config.yaml
n_layer: 10
n_kv_head: 8
norm: "layernorm"
norm_eps: 1e-06
qk_norm: true
init: "uniform"
init_std_o: 0.0
lr: 0.00108
lr_head: 0.0121
train_tokens: 906800000
dataset: "wikipedia_en"
Each number is 500 + 40 x the weight over the matrix's rms, rounded and kept within 0 to 999. Layers, rows and columns count from 0. Numbers have three digits each.

# layer 2 MLP down, 512x1536, rms 0.0358, rows 0-72, columns 192-383
507530511542550570531516501503505552508540470507511490527525534489530501482528532536534497496527506487507495541496504493502545544503524492500519499467476540506494437474444497519501460532490552504476480565530479524546526535450494518499532520456449567525473493459497538499488530546493538504488474516513517478511474512536528500517445493516507552437508509512459505501515513510505522485488453498499529516482524506522510485510535527598484491509452536485524524440489459539563542465462471462518490487480531447532487485481457495522497561466490516520557504508477514536478492471533520458
503517505499457541521458447489496442399476506494470519508459499421510530454503484470476443509497495514517549503535545496570528503503505463492526527494527501511530524523463513474455494509493465460556512527409465487479490528509477489497569486500506505525557474483535512452464503484491493442478503534486484483582493508449540447531461509532505473551489496475497459530451460482431455476587470482554517505520422542535502501420484512461557546560496587562480517463468485461520528478527500558464477474481523484494470481526514487515501498455500486597538528525488531496483395451513428510
507500506545508535464538574512477494504481519486486485517480447543488447507533498463546535429462510521528524485536497557568551578517480477582549477536549482527593530545483481505472565500542535443446539480527479447531469511500502475450526506438545516477487539458588559453425527504506434463486506513495516514470450528498485516495480504539523470484544520492478584486457485487519511564555483549550493482483472546538535390458527448569490511409538466475494472510497488524467484476514504506502495463532496523502526514465439472506491501492483486502530475467547463476472468446515504490
546421547550516519514500468502492456434509500520502451510503559473489480492510462509535555496480532467501503509549487482503523483451476480546495504480494541497517479538518478498512466482429506502536501427450530537525457487509453502487475495509430532536553555466531491482512499500662525566481478541522465466503476509545540547457487504538509542532513541472526512553476504508467505508558446504514472453464476503446458490452498510469540522499440498538486594505475518488458535441568525537530548459507491495482498502462547495470518511456457545506519465544522582509533470460466460512
545507531513523504544535539462554519441514572502519512518516466480523585535521531461486566544527523434482578472525437563476571551414573579458495546501530505563449503520451505444528521514552533539483547575492489455507462441519448588507512455587521396464469434454562499489483535505445485503480446489485449509483460493515545443578527536451513551435508505479495441522503542463529469488512453451484496478499492498434610476462493523494506544487516480568511487530509522509514533515465486483549505426488548463493476467474507512450520450514482484523562492462528433541472474430461476484
499473470533515507530490516514559507438565504501562548503495470566527517489540538525498515533530516462534480484532441539474545535582506531413509525440517555489458522544517468498469495567498533550526555528561434512444518538493491557535540527517476421539515494479570476529505527467483492521510521501468441536520463474476473483499551542589482525458525534503451511490497499519557498512463463466510552503525529466553517471471501515498537588516529500489471512465532511503504540503454529483535532492490493498508517507472448570469558472496547454510559478453471464556416445495477530491
437474534474496444453439449512519449516481489557493481467531478502527510537490470515497493513448497483521523501470475486496475456484470512498566464491478457531470473460443466498478546528473549501546488527413495492485500471461614526487517502509512463527509447516458423461436507420495487544439507404462492442526508493526487491440466503461488466572556472553572501539498519518463520494498504509500547575494459486517480481530428564448471467534562559512414597512498502445544450521477563542501543519501560491497507535504511446436463477527511537467552491544512552482524542479490471516
436560484448472457485493535487502471433515507512502524527450486515502454567516482569519472520529450563567495515498542511527479525526449491488570518507482533509508512496505528533490521480478466450578511468600523482501493465495543485499498451516458580498473472488461511479454460533487577571491498582420547578542470537452479504495499490457492570528480500525504502486501512498486488536489495473445503465529502519510457476491480529548494501586482575487484569545504510523507512494466513499464521487532500509524487481502496509522491465436493521507544540518497472523479542474469474513
463465487523509473498510468530487486540447499522495487535432409479418524555527504469537518465494485499476485505510511424528414486497474477534501503481523470544509514575503491487473529491507545471501488448503503484519456496521546480504530458520533463485537497437522528470497517577496469474521522500506493498489514481466467506471495482502478482541523521496550482510438555478478520488470487469631535527499520493525495512521448538480484503521528482530434481457467466505490423492536482556468471471485511488504554530526457496449469479558487549463524459529458525472465508476452546510
468494504502525544481508475511530534563550491512537487480533520473492533561549541525456546502537485462521508483467498488574543539505502535537454523516508518558503513510490490481546503535463500473467526488499463489547532482440534478520514488470483464492570492471522545560517515523451532561524508491471558545483557467521484467449548524498513544468542441498471522489531506478479458464558531526456581489574564489409483453580535514495502487513539473531463466448498521519517494525474489518517564487488454480532539524435541506489465418554462471497418519536462529547535541458512496447
454514558515469581474538497498532460482486485506557514529483453505559431519510455552591521544473478442491500469500469492507530578490492536522497505449443604482525488375565508455481485525528504480475467556498498482468510501483491474489472545517468534517604501501511488502496529416516494541427535473532499526540504550507517530468484520525545515530516501487460520486500482518516560491509507502472508499494536517496498414518443519514555521459526501556471516491556480511496546449461515493513508483482542490458551519491542496472515554508418480488482475531489429545538493499537487478
499458629492507483520447520478490505508493465459467479504533462474460500490548448444482469494472570518505585519526532517513582433534462584529523459486510460445488475550470542456475460444516465471475468506487516497492414513515515451526500537539442554460491495448469550474458523480538449478541535486575509467496513527504509527513514494539457461460558537472433588526488494552451536557563519475523489533530495550520525478559543462531527485485456425566534510463533511480484503464516440534508457448494527491504538500510493477475494461485457500431496497542524547455461495534465443491
502514550516534556575520443463505507431499425498446485478534490463554455552445461474514457553474442526546494510462541455562454499534526476466503450434508535502517535498510520515476509404535424493489455452535482522552474553495581464470541479486567483455510534487543494578601493459526484519527508541536480511471483482551458480513533481488514481459473526424474444538510471510559539474481456561510514545444490540489485464579570545518489484505482508551444487573439516532517475431453484566460479470536473474503533510477542409537419492434575548555555505526517486435438477409484456510
485424489494609504508475515499458509505440490446477525436555499497486460434525544468399559529514519524447506516540546460514510534572484475438518561480521576484477533492536498561471556487543536560607508469478561562446517469535547505538500455470486486577473561563452452408658569500536523495423502431529466524456503470548370469559513399527482520546543498479564502503511484513446453532443592573434533578511527516528506530511525474515547474481501518513510485579500545517482492511500502503513455509483520555511486589536420540418516611485518532479526522492520434517495433513503499493
611522518472521483491566479518516506620547558454475481498491494516524521543576529533551551538498480529502481499451478517418496569507435491509546498501515594521519511473483442530447426459465506448453517516575525537491470497454487560541475512457586549507546479492485542452540532536512455504549481530479475473573493515533539436511521452540435454537517497564530525531539429493540482464471414499517491538477565524481479557534493539511570488466467487489447485478494517423495447511501527473518481549526445446509476490514530486512551449513525515465540498442456477491498519495477439495
560515443516505466507479533429457473579490508534478499488536564480442547586441428489543501490532508503542484469508479466538471533422433511479520478507493545412544557508472492503566535475510479526468527472470566455454467553487512539398550568484554395561531501489547464446506511499585477447426421465521537593488502561431500518558534544517548453499466461452493457523510545458536502537487509537505427511495543422538518466482501515468489417464397495534535484475527502478485487540529470478444479510451447507540577548430486504496484492521501486473513457471485547420467527536572479494
519492465514553467478513464500455482471520462464452490479464449485546509496467472550496485500476437468573516527555500496578522566505545466525511544518524485453504481460493529537562491461461504510427493495515481536514493516516458569465507522522514509517530403491546591528494479392481514504528486512462523489410555492562484461485531462449383547373552444509533481457433448478488468440492494546546532502520524556472556434586494481458523499550474530471477557497512508475502512486514512472493522472546451533517544470543539547523509443513539503526528475466560518437492606448563461537
500527549481531509538449548504545506487479522527547501422522466471545514552473505507504433454524436553483475446582378451503460450470456469525462481488472504548509534514505530459477417513487464541461441483511479531512544419485494502492466483531563493458507558495499525545407527505465543506487518436440468526508427502542515473519582486449460571467495507420552512515528511516440482456533457547461561473500529466559485556538504518479540567499509526535514528527485478406544488388514552484504478485559559470533477433466493466455521544476519497478501536569439492547538484479474531421
527396458573480454539493582470496485624475510548501484520500495499439453499487490596454468508515463516538523523594551460473503431547448463535515475489514382517484452529542543619497475473381483501522494397487549520420471481510491521525481524496529508429485472474500462530445452523480506568450485539546492570502483539482506500505490555419465587475459475575510509427427484550501475496539541403543458501475471524484506504479558499464534505519526523465481459489513478484505463492532489501521523564473507504538594530538498528521495565548462519466522508455520488530476454515482488475
482512472525515476485508459485490509513482516456479514463458503535573537545491553529521469495522508447537503534506536519506453466497519538475514502477451442510506469487538556463496455496491508450535477394545505579483518503522523481459478527481417436474494423477451503506464513481504508499561473491470486484499435454492526511473501453534480507471464510497513559499407502504504516485498530440472515568492552448519481491474493499452442463507483493484477474549461466524503425542555522505443537539514431545538505528486432457553514470531526475526517511370507478552421534565408461527
517457550507466490509545445536493545434462465548494488521463478506562514467473523470508522548508516502468464498535532467523511515483564507428520435485534444471492496488433637478516517442488453419554493494474505496446503519483525544494474513477487552493547475483522482539514476549500561599502507420503565506501463534525485552452476493449525499470534513588526523516523506553470531565490549481456512421509446529525472487480501552467520460507489521481524561521541544503434450479514571446499549563547503608532506423517511459511519555497507467460430368527463477534491584448527529548
465505542520486546552562479465442553463497531536458497514493530470512496581544484534570533497549507490477535490525576488557529481524479497532584513513462462472456504459459524408534509540406531455406509516484553502537497497543502460493501519480509468491504499524513472558528520532533524496465518485508440520478526466521469517469483487515519524480445565493468499506539467545491509512533574577499480580528467489495485503506498538495534434496481489524483527568482530518485511550554502544471464494503487502536452443538517490579427505591488578500588564591492553514489534426452513492
515499456432392565525460453430607524483493566483483497518523506488577513474466488493455467530492472492474499583595543447486512493441444500491529447510531550459508470484544383500455515525497479450537487543482434514460532496450491517459407484494461449549493452514488463508500487601503542484446520485454495471493549462502456502536463504507533489529480473460432565540599496498546482477434436525556535492526514502530612508486514408543552439566454529452436542460525465510488438464551485466447491508408527603519504485499481549420518544475520524483477497569486556506508501517504395579
470504499468513524516534478465480545497473507504456451586515466466480478502465528478527496480513549418476494494476510532403503499520494528545509549437521497509496499499579557515460527525424439494645500546513458565530555534514498515522511522506476442477493513490440534483470470558541504472492487553488506478487487474491455537497503565529430543537443494497459469537476524431435477516573490511487433532491539488432510486480501514465480520499535493513466525513478459456456468577460468530495469508441520520509535542500525444494451508455484434533508518427498528417510401484586564532
505527510506480504500506502464481497488506557481468530505487493506480467464482562559502487417484460433460526508461442519512515515502478457494422482524492521543594475545450472529492527474486490491497440471444510492527444529525459416522517460535529514467528542427468583536586514512513471491461502530535495490387538535474453473468496526501456499515478502507422467526600559504463481489573569479482516523442508447536432512474492477450512477481477422446446492407477474529480497475494455554487648509465484438497545507510538613516534472421471473413475531500497512571515559510478503553
451507536508544516512488481471436494420529498447475448505497546499438519522518490508472486536441488457587514523479465553491531482440483441495447476423478523444495521458469485502504503539500496398494536435527458519476469461515521451511472511472450450469504509479526485482546500522505490532449500492498434518494531481447531531567464511525529456507484475526558490521435521496498554475511533408516495517572453507511504501454572457598557506483530486508503504499491534581565480517532468464491572475465524460410496445510479517447489558488558466535531462494530504470506535540542536436
466482531524469487515451578531468579531497497463498472529485504470501481509523494510476489555531567450468488497440497474456564497466498495535584472517546520428496483550509498555419467459476499486531572564514491523427489479557478546469508550516510509506467485479514485532504517504543518468456489463543575519464480485520489487568588471504489451572580500523564500535587446558502505471491420500505445537533461557490477528497485553540462586572502553490489540469538521527502573510452532618483442466466498586507536525475492517537488442499451494514435480492494499485520523441536505554
415521497488497492501556471559488498499475562500482561482460553505500575477542459556521578445467535544503539481450433495530504534434449498560398543541562481472516526394448537459427479534571443559468524474467435525512502517500513601457550478475417534483507505543494562483452571444526441454538469477494570509471476441427459443513484538542549520448513548488495425491482439424531478562517552433479485547485500521548444509409506437536536550414530463533456403466472517483513490504523474503484445564460557436526525594464521552533493452568525523508549461460531456448483407451469515496
507492459475532576486496466509405455512470484496514463454543537491530490459503466451521529488468504532454471508483487491535426551485501538530486509516423500516518543460520559473481447546482544520496521471531452488545555479484496497497475493478460517506437544525568494491539518518533518483504512538534514459529451525502480539489483488442426548405458504488518559524468492458543476462490458490510441478574501551556468586505545519548504525467552489502447455504475534446511518514406553508525585522553479420519506554576513555436574573515520486497569512483483522471501504541483528537
497435512551496497530440532554482497489468540544473512518449447505471486429528449550440424525463549516517526543553533590470544452525534441500563545561497530487545486521472446512399508499604534513458542557514545505569615495535435510518473459474598505537498595519514511493457526514454544516586504474483445514417497468508530450558457546482516514486515480478499491491501570454462537558504571496519459518512448476522510462461496517503528567572414428515477516573515524506472552484457587563528543520502546506537508542516562438422466388501537431515526572505609478584580513578478531484
485513521474505435537462479438612447477471561455505533534482540471534532556504532475478458480464515494529499560459506483526537536506455448484422535433586552466428492555566406467522480450492473487455461450459567497497533473603527424492549466506609502524453490499505543416533541526550458449508496545427508550501432496449507456476451544467559488560457406496484467502553514511540615467507426448515495441490518597458537530555539465530480510498493462540487464550464544446502428511582459495521508430552442525425460482488480467535576522459473503398522484478494461443454472435445464538
531494476525482546538485465535500445513493480498492482455420445451459467515475556453546485530556419527495502505530526460536531523558516480501456420472483449536426504544441561533490466517538464558479473463515520535567516572482505460524489501449461459539478519499487488608465457555500525500562496498442508529510501482490503493491525493460484436506489488599447439470482499568503472483522510491465459484458592516548530539578505507512527471546515537533522470460471474552509478540572457512493510507458552490533554545488457549496497489558561545522543516436513519548533513536520538464
506500504538516490512548501500424490515509558450563452504480387501483528442489457490572500479551516538416495506504517542458481590568433523436487513490461504498509532500526469512486522471566466526529455494499541541521558496495479490559480489511572477467513507500426511560524407547554505500495494551478506588469519472500426604453593465500507516488508451479444516470508570470480426514450495449480522517502500513480492441434529499518462551487515403444381439448507445530501499442503526505485529456497553506504473510486543502523470523488444450582573501484520429480448494549486470503
421532491484537473513512522430473568589489502500466590496442507452485595534451453478475429524529496447482509517560466533520508435473438507494538505515539545506526502486484511486514485523523543519473446398494454581515494479491558453516501502544446566524516475473491486531513519454527542578480493532466539511553453502495488424537539536533495432532433454497502498487473541502467551551596517490490529523530500510485473537509476511495486537553533577523487496517471482580485525476514461510528529503501551558466512547472466533436534525510466531464514515490460506566548548514498520524
518545535529562530427580470510557504491489539536517496449568446520573534476504577526511531465478462562462480437501536459428514586451595561518561485486480507519443573572472510501487514496433482519538504476483524518465561470424506463551547533539538617534535502453516561519552488469486511569432484552483503507539471508527495459442456533518542565477530515460513456514516529476446521526481550514485528471486541506428499468479531544487440488500401486475525452498577516581539503498424478513523496553371586570530506492485528421465468517597489544494538476504502555485456447521590603532
432546522513475418486503439517523401575531488533550559561453485460511502516465544425540487487560495514532556534590454532435438453484460483502436477579527549472586504509502496475465467486521507493541487479552520494487507544529508553493483488519508536443498518547473501523456517464510510502582498533408505446528510505534596533478490529471489523499526542484509529522473461512471557521535562413509531517481454472508515513443455447525527501459542467552480542558551546460428492452475466505499467519416512501485504472494440482461453575481500505478502434515506529477446558503537571561
486537469573453516489533512555540492464617551492552499506557539524426535592543503510522430446555534439473493500431521534513481519516470490572528589571493542462550488469534534469502415516508511445595401541566461503437471508477489586519573418484518572474586523538502517480465530526480500519463516433529434501568494504502427533505485528444529483497567531477501462502517521550481495567506527451459511504462500488537564501508534507475552418508517482540504548511540515482491526502475491509511473492489596480460493510540533424527596504432523526451476505478491546536487492494459444539
484511556498525469480448493548499521460458474472519488572467526483517464488508456503517480504501517532578492501546528553492518517463477552547542483506483466463541502527458388469517482520568453612526489481433498561429607500460468448490464467508455431456475530488456438531522503527570494516453486519541473488514546481455538528537500476505466492446453502479484482457500501485475545537533477526486471436506552570570521545433517503494527455533537547497525459507525468531534509543474471466459542517436511467474497432496444462467479436578489439509515529537499569510437506530450559446
472589494505391487492564428458483491407591476538535422529510472487609516552454531511542516465549475418467544498497420527389508496572463478489406482455545528557518480553466566598496518549549490469457492568543449504488495492481470457562582523518511450540492481540491517463423522500449481470503484470498557522480452403479437552627522516561452461470511473496430565510477495523467488466573485459553543463582492540504455503480462457516408516441514442535566412514448478502435520470482546462494542510480513441458410517450494508489470517560476476460450478471542485460541540533470461559
523539487435486487543474503549473504499463484524455564484466538510567503518531459502509449528439500521483434533499463533429536450477436455472479490432480437425508502473501489530566539425528451552445496452476492487577530528499470461474518455492545464526535528598537473391538499554529502468578490505549468448521494462454531472484471447492437448522464544444473452470508511565519533517500521518563458465485449559427508551411565513433505467472452480483553550505521534487425508609523579504496488557562611480471514501506458469514547498474532566494501464496493533531428452478517498480
502441453534496484460462462523481475448478476507475528424546483496546493507525508501465526451491565440516504547467511489455474506520514525564420546518534441427545516483486429430434489529440471522467513499551461518511473439491533590517522453513476485503490452491514466561487446483506520472488530476456513553500486536475531467560558558501492494521471446569505498549457511547524586443509496474532440443371447462468459540566577391525509500505542473460480511530515558504467532510469453496478561528459507528513453541511547416463479471539489493478510484538466427555513511511537460539
493494495435522461526505482550538477454460525476516542534528487494506503498533538526538416490506493452500497474475457400500528389513553500576510484483497437418519479482514498448533548429449489457549476539477517486567477462514561551474514497504520547460527453491505545460533484460450520490512498461474561522523484477478545473514490498467427426536394484339494515522501536508403519509583483496530458528502511547469478462450568502511467477522444461504417451437495402532528519504517481492431499545453529455553437573519477484588445512465451442468542469520392567455441465441490530550
552442536484547506486429489500489462460469499519525529454491504563495506511402476478431541525557460482470526497544467479486468460537487493479534501511543499510567503530504553462520523454457541457503487493550501564517562494491487544495456516478459468517516490579467529515516455553421526576516533500496455518503596507484618476407580536510510610443501522493549553462467513551465471464424543499505502488476513460500477568457523542498472593490536493446506583464517496564439471486493424460477562433565551472473541476450564529547501433538582493530483546498505490521543569443573464491
461491504553501501506497501465554486522442539499518528513565497493461487505546495469470514468484475490508494480502447391456510491468504526508454500480498519461457468498405511499407469506467449452482445543470534492507534512572436433547561529533438478447561513513509455503509558444515438481507502481407541473437512427469533472470536546479484509490483441491530449459527503482493502466495540498537515486551539500490498483536475497513491469480493426453430503523544474467512508542534536487487500514529532455561505487437501574481490480479429522417422498545499454441516531440528489449
421507516516458528493466493504499493505536502567533427452539514479540467493384458521481566466524520447489552481440595550503521493484501504537462530514489519484515490507505434482511466537535492489463529513451499539588513484514559569557493470504436521507512521478516555531432490541559484475557526484503448448456462465482494533457479475486507510421414539520443525527564558440485453539493504486529535588504407455550484533504505435503509557529484469448435483457460529493485542484510492461479483467521534430525496575485541437487538517539480426471524518511513456486555422497574543485
428498475434521479553527520548453537490531525512538475494495520461478489449474404481500452514468482458524539587515474527408466474443462495509506530595507444538488492457572490541569553538566486536521474482529490435487476481535518524525516502469413468441504582457513500511526465465585464442467432562450495460473505590536450487445541480507557498450592487519431558540486559516491506499445551505525459474458563563540459550482499508518562584540484509448508540499573482505582492500488566493499457488551594518449536559534581508516525563519577446501448470412511444480551571493493502456
462555537448485518509496489540489521489506507475511466497519403528459504499496449489476458493497472487474480490459467481516519509464440523500443521472489413526458466523424579463510449511504495429524530466498447506523502515484454537544493454517471408490549492514470504476562505531496466526457527488451545462458574527461525543515541545502506496547493516507454545484485563436479511464527514464498475431581500603480476498502439485460484483457453487482518460519410528493529522501479567472540525506486481441502476508513577455415545535454481501456423489473467512521488535562479481470
511448482458509499454495485524548538559459391519533424473540476522571458438538477548545468473539444496495488491515550443503509496473486516550437430506515481454426419489532511565501435471467481450454575495544499519525502493539534478490536498481543476538459453484563468477559508493530515399426487496466500437488508502498499529397511474516557588517503522505457502485484533483469497505471453498552465503544476501470521454474521458461533450504424546538408577466561447585418479480530497558522333453487502554443506538470551509463470520480520517534522488533524502452465510451582464539
460486489486511456522543483576554474548443508512489524475450491478573575445507490484509527508455446518485454475544505542543440472516499502537440400519497520458552495477629500481512513453481514494554527456531494489501557607464407509520472498518516400536539515508525472559513484553507502382524504509503526472535455491540478475474515523468512476557458483473493453505545503516498503531500504483456415571467506477516422527501496437560526397498537434478426445497522524443485454514505517570480525436528425454537567482530420527441469461503443492444494465430496591509452515500516551488
475481522416561550490509487495494490508458539545466529521485484507463419519511514505503420490442417472501535552538504506489489484537502543504473519554496461507427540524506456506559486513471519493433530490447515515501493474487520516504566503499510562526491459526530499575519538503431418486490464520455447512502573526474516501499458497490474507546520553581544549531472498416563498449549495527554442503508557485534495515557457490530490527481522428431567449511543490499415495513460502538546499495504477476527487515546519555463528530527500451485399547495480529543486508412440499481
506590562474502470487530547575501475578545445504479461433481431541430505513498494516529446464512442447467479466600552500525450574468544511507522509397503458512515480534513519561577543520478525464500441527514543503515479491525437453501511544471538469510504496496449488402514491489463524475528457481556547558458428484511543485550485478511536455458466495425502525525455533534517475525521449514474544468576540524483560489495487484496500471508551556546492482557532467526430487536505449472503600490561468477536489481486589487532483503524514524408462608508558587464506482521505443474
457482490454527479503470508445530552432501562541533471497539564493590520429488509485417511526446467477502527492482495433552544495533506430439465511474454440473542462462534512504513442512462504477423502489498482518500426437500468490497456505531497548584495449517479522501459470567512481485508510513456530401607539518481469505434433467471513475454441494470571521507500493474478521507524558545509490509520549510515557578515482530459463437464454476525515399496465482499458503534434486517503507511538524483501505579447421490523463541566579449496478512545480447489439501437455500474
426495491447506540541427550542463496386437460496593494504424491508449527504483493516466508490520434555511472478561480528508490561566503557506559474454482459457471478445547571469553471411615421533513524561494523489559491529512573401500495575523509511530451451428447481534482431440441523508506474473453513529490496441524470512500495444463513568599479529516451502492523562563477444442463468514538454418499513503497490577556510497544476413487394502435558464486535551565530486491516553508505445479442457505445545498459482513484518449488554542463462494519460495432535489483519487521
435538482432444476528528475481546515438539500490524538562505493500485532494474456476546510470495504464448505493447507492538500531534529577475513478441523503478493517469488526468500520427464452534452489528472537443546574404460526457511448494494445506592504551451511485476558443357465470491481469539543488464423573435444521507481486451470540485486497479507511470514506523547487498474423488460498505520451587493476532536500492490473474458498570445466541473559526480435404498468552477423531556528520539556507531404560508531458545465462532574487513481476419518454553477488524437444
481557486492428540533537472497522518468552489453561430474532515423436496467529472498536507462477490571496467511473527586548547535498449509506499507485471538435490458496462488473515472488466419607462389544511499457421571466536469497527513483514517528527508466489423529468528526492445500547476514414489384459532536565463487474502515494459600535553440464498463479479516553472542499538457539452499553491493528442556504534448516551493517566531627478460493539570589464516456510459538512548548525528463502463509485460476431529538560547434464512517576513545451451522466509492530531523
470529503517568448527542504531514531513527461499525485506448550456498550511559545453524506537516471509567462466463502479503539524435537483452467554551527561507557488429508477529456579473521500516559452468586476489541469517441441432528503489465430462475448555489438518490494515506439459509500497502529490456471423546551493501530512423466587391486496488546454459542456467455534431508527478562472492520475520505552489481503518519435453523488502462450473501427511551459554550447427495520484460520520449530555455494475470495454444476492388516537489511566468542540470492544439522477
536506505534429495479458504425499440457472517488520527472573493480514455578510465481509497556619453488501495537506574540511529546496534518494528476530508557531488513469477481536509514493544518533488487471577503517596488424435454493489557547459577529461549410521500515522498493513467534444543477602532530537553456561519573498530504513510515495546420533499457438516478475617545486480403511463468496453477483585467528507521564562500485473549496543508521580435482508462600495480536542468475533477553520478510539434501470556494558642574502483538460441479506548512492549490481438486
478458481444407502483547489477446506514515470484478435480560458470436553495531399481483458523449470483490458463488595509550481448498558536543450491535458523506511487558464550504501554475470472562528477477475525504509495532587518534489465499449498591461507511402527535553390477587544436482572562490529510552425429473433608489479456518486519485553462553539502440445540501460548489498522455502494426463514491525510507496442520552520453507494523483480541485483553493495484493544513496524488492499542520515467453532478457458485560561528559596519407542515524467423452456484463507534
470537560457416538552430575493517549498549574580477545529530537494513449527516450463552469533562525416510510522410477476505525529471582552449509532470483515462481489467430536446446425467479505454502470492541471583462469447526467439486469433572489530494466539440443494477466493532475478494411506471495493472506503556513501527449551445492514525521499529585523483442510533467536503478471463355497477520483459522607489445527512481530550467530487492533513492461551509434496511488608557539506450515490503410493523473505501531529514486498521466570600518497552540466529517586471578533
431548493489570512507506504490509502540464481482476442489523549490474447513526475567505502519560540514515472500481574541464529452497453506531571447502555460537566485553502512610608552568483511550416468451450458506500524504486528429410523524539548478501551488469532483567508503497460470507502520521451548502513519490525540385513417522472485457507471480517440489482532537470523531512515397522550554531544541436595527483532489511520513503548476456488502498502504525514554450463510464477576461440518401616464536513442520517576553418516435535453539509531458513496530475553428500602
500500525494465519468499517520489484510530451401513495469504477501471438483480549535518536461496570496492470427590453446489467479493527504543461527454508503451557446567511503522501560496530573489451479449440537553511518482485559514504517394432503515436464527541509518475618449488513494559505509394531493510509589506513503568408440515472413512556513603458504536554491493538514521506446582489498495478466524442498464523534521488493470583478471479538417528525544451520543495449587480528530526548477576476497468483368502464535428511527496454540488449469531571495505480593428552460
512497504516524540507549487521413500588524529466580588471489567503426479495487499507507484565538452456513513482533484516527533489498534561502470553380518421458437488523486497462503387491561475447515499527420438435550512515558501493488502547523496587561477512518596579469545582450522527441504518533527542517445534483514507550456551531485557611402508494482514423514562412493466444541479524493512567536489550490530543574499524466495511559435515469556423520420405504437440488480523515553513506511602428450505586528481529558529503443539491536544484508574457532497526437460450458561
476514492426488510498492559498557527521477501492521434494502481460519537476509502481494504519502498509536540482559499493544490438475440483500470590520506480524454508429549496487514485521453520495453538458429528599457430506535475550549501421499479479399544477428510534455489553492532511531483546515435427493492455553452543424474452589491417410472476510521505503472474510543386414495494397484495499547552501479498467516491512486472464411464513537474487481504465517540503486542496513511480562506387459482582601542494457466504444544524438546468510494428475476580535515582578545525
469488469488491497540528452524551454570471466519529502617495497492618572520535523586461507511494461515530537528429466539571538501525472484413514565553452479506511546452462464446481503521492506535470458517492491535465511542480497502471485495500516484525494498495414519484515504459498523506471480420551503518516514561495486472522544473478418489531487491491398558555492529520442528523465499503409474472428461538536477430507576469516479490494476522519415513437515470539499510350593516508483403538579441567524480558492497477479632482505477466543536534415445486520467486530516484539
415431528499509442510555522523588455551522554449537502455472525521484540504464546490543537473501485526431496482475443564546468396516558464561502461586556479534487498504553519472497450493559480461469492411496504509524387455470503485501478442469484513507535476475449532485451555441526557440484510505416529457524435497476536440574491548473501526434465486557491461461555502485467448494573552507455510507486494488460462534497457506462531470474456538581471471559513537467449447485481461498516513522453506531577414476457597366488460422527513441566543557500511451557478538511509457497
588555469428509547515586525482479467424450524482460517489508525499513518439572439488469515565477499533474485571522536606535450508466450465541527550445507478492523446457529471507552516488427491461438520536516500424481529489531526444517575537473536495476596495543527519480490528506403493505471526526429500494510531528511505597554488461476509459423555473505450510433534481507563485526500593475471475564452518532518498533498448523493514512506453523535528483510482505516535534473534525486500503502554457487491533476509557418519526517487543480595478489593560488443495537609417526532
427410447440465452495449460456549542481471480494565482549513483558508506458435463474487488500354475571455534463504509435526463497494561552517465529428573462493492451477504425466481518513460416444417547556504490535549467535482436511460416423414408475470594469568509444507578478522522441481577473462443541459489495486463540477480517484504471558478473480533479561521543566464520536516444476460613494497479490480619518539493569500446483447410532435473498486474498538544515484437532476491524539540525420469517476479563493571577462382520557486500457513540463416435456429469487524483
548459558568495472514481523523478516555481437481415491520495498724519487608485520608469460544482539533469498561476572548516572522665520568543505461521399492460467463483520508498501471452524472488438511548602486478515403535497504516467466564404492563449505549531500552507497620513521515454486887500534564649509497503529506515487485445476468473498501553517475546490570452517511451537526449513511430540440460457529544495576541457509526494585488521493502576456641524433554641500585506516511457534564515556523505479479484529505461459491448433538539513513433492462478457453450513490
539464480441520508464495427463535489469494475512467552544553503525539453518409517481559424530544529522512487562456468459517516440482564460496539500457477500469518504525530561426515463627464507478499564546504479393485527564528462484484506516493517515563486442450494493493489509434521559531474467508456422543582504539548475477497454488452520450521482496535478546547491472522584552473511507563507467508527486547520497544466571464528545584493584437467554516617495528518486487405495464453438528577472528528535488459448528494556508529464495469505412496525442477557473546496488514439
516523481493536570594449491605543443521522491537508492510494585589484553499482470493463499541582488490504503517534418537440525451567464520567472492487502579425471518463515512523479457541588465435504588519523468467462507522523550505573538457492496513524539536533477441426473529528479520471461499465517573524497470469486557480577510445499503489443462482483468524527486478501518480503532503537518461560479594546513557472518603449561569548494527513494530486533552497464504488558568457491502436458492495501495616547508454542538472508473530552515435472535521498515466491482528430493
466523586415458474463503538508488446518547476509519468484523397482463505554545489464569518526396471502522505545497568480491525517455474485460514530536488441521519501568545563500477525444505485531450555550487520559535489506428505521508433494473496444491542521488531511467513491479552476482454515463401516426493515512480374487418515449537494464439464463494512504532455545490510469509421435472426477456509520547506495496494491501509477468559470563551496507509479558561525539512439461511438527502504552515432490504514533497444536497479452540458545484457486516518546526573480475473
466449493549496488511458513589465632480622482457585563575497460480505516517500538488482461501547497447549542526492515559532461398482540470555486529467538509536518491495493525600488579474503430562544586452474481470546487456519510497520455478536539463539459555478515510556460483457478487501492492482496495518518463477504440452462472524506489405553549495532553559470528454556531577535490548554559483519531519397515592493496423522518496509469550506493464482489476458473459531479457505531482433521515534473512521501526528475381550479549521474489468501521459516526513473431430521448
497465495452556528466573537593472495468528502488434539491540548515444515501565486534490524500577514513483533490439493504579497520487461526482457508428512466468523514448558537522505557497498500531421478563497471445519518524510549472519567499461444500475523428581533575495494518512522471516497529517558478551536454455490455428528563542493531512499440423493533471539486495473437525521529527426500510426514454553504495493548454526424451474469464455477520491471526493523481497568495595465509471472536472525520503433508467454520503478567507526576535490469478448452550469473502415521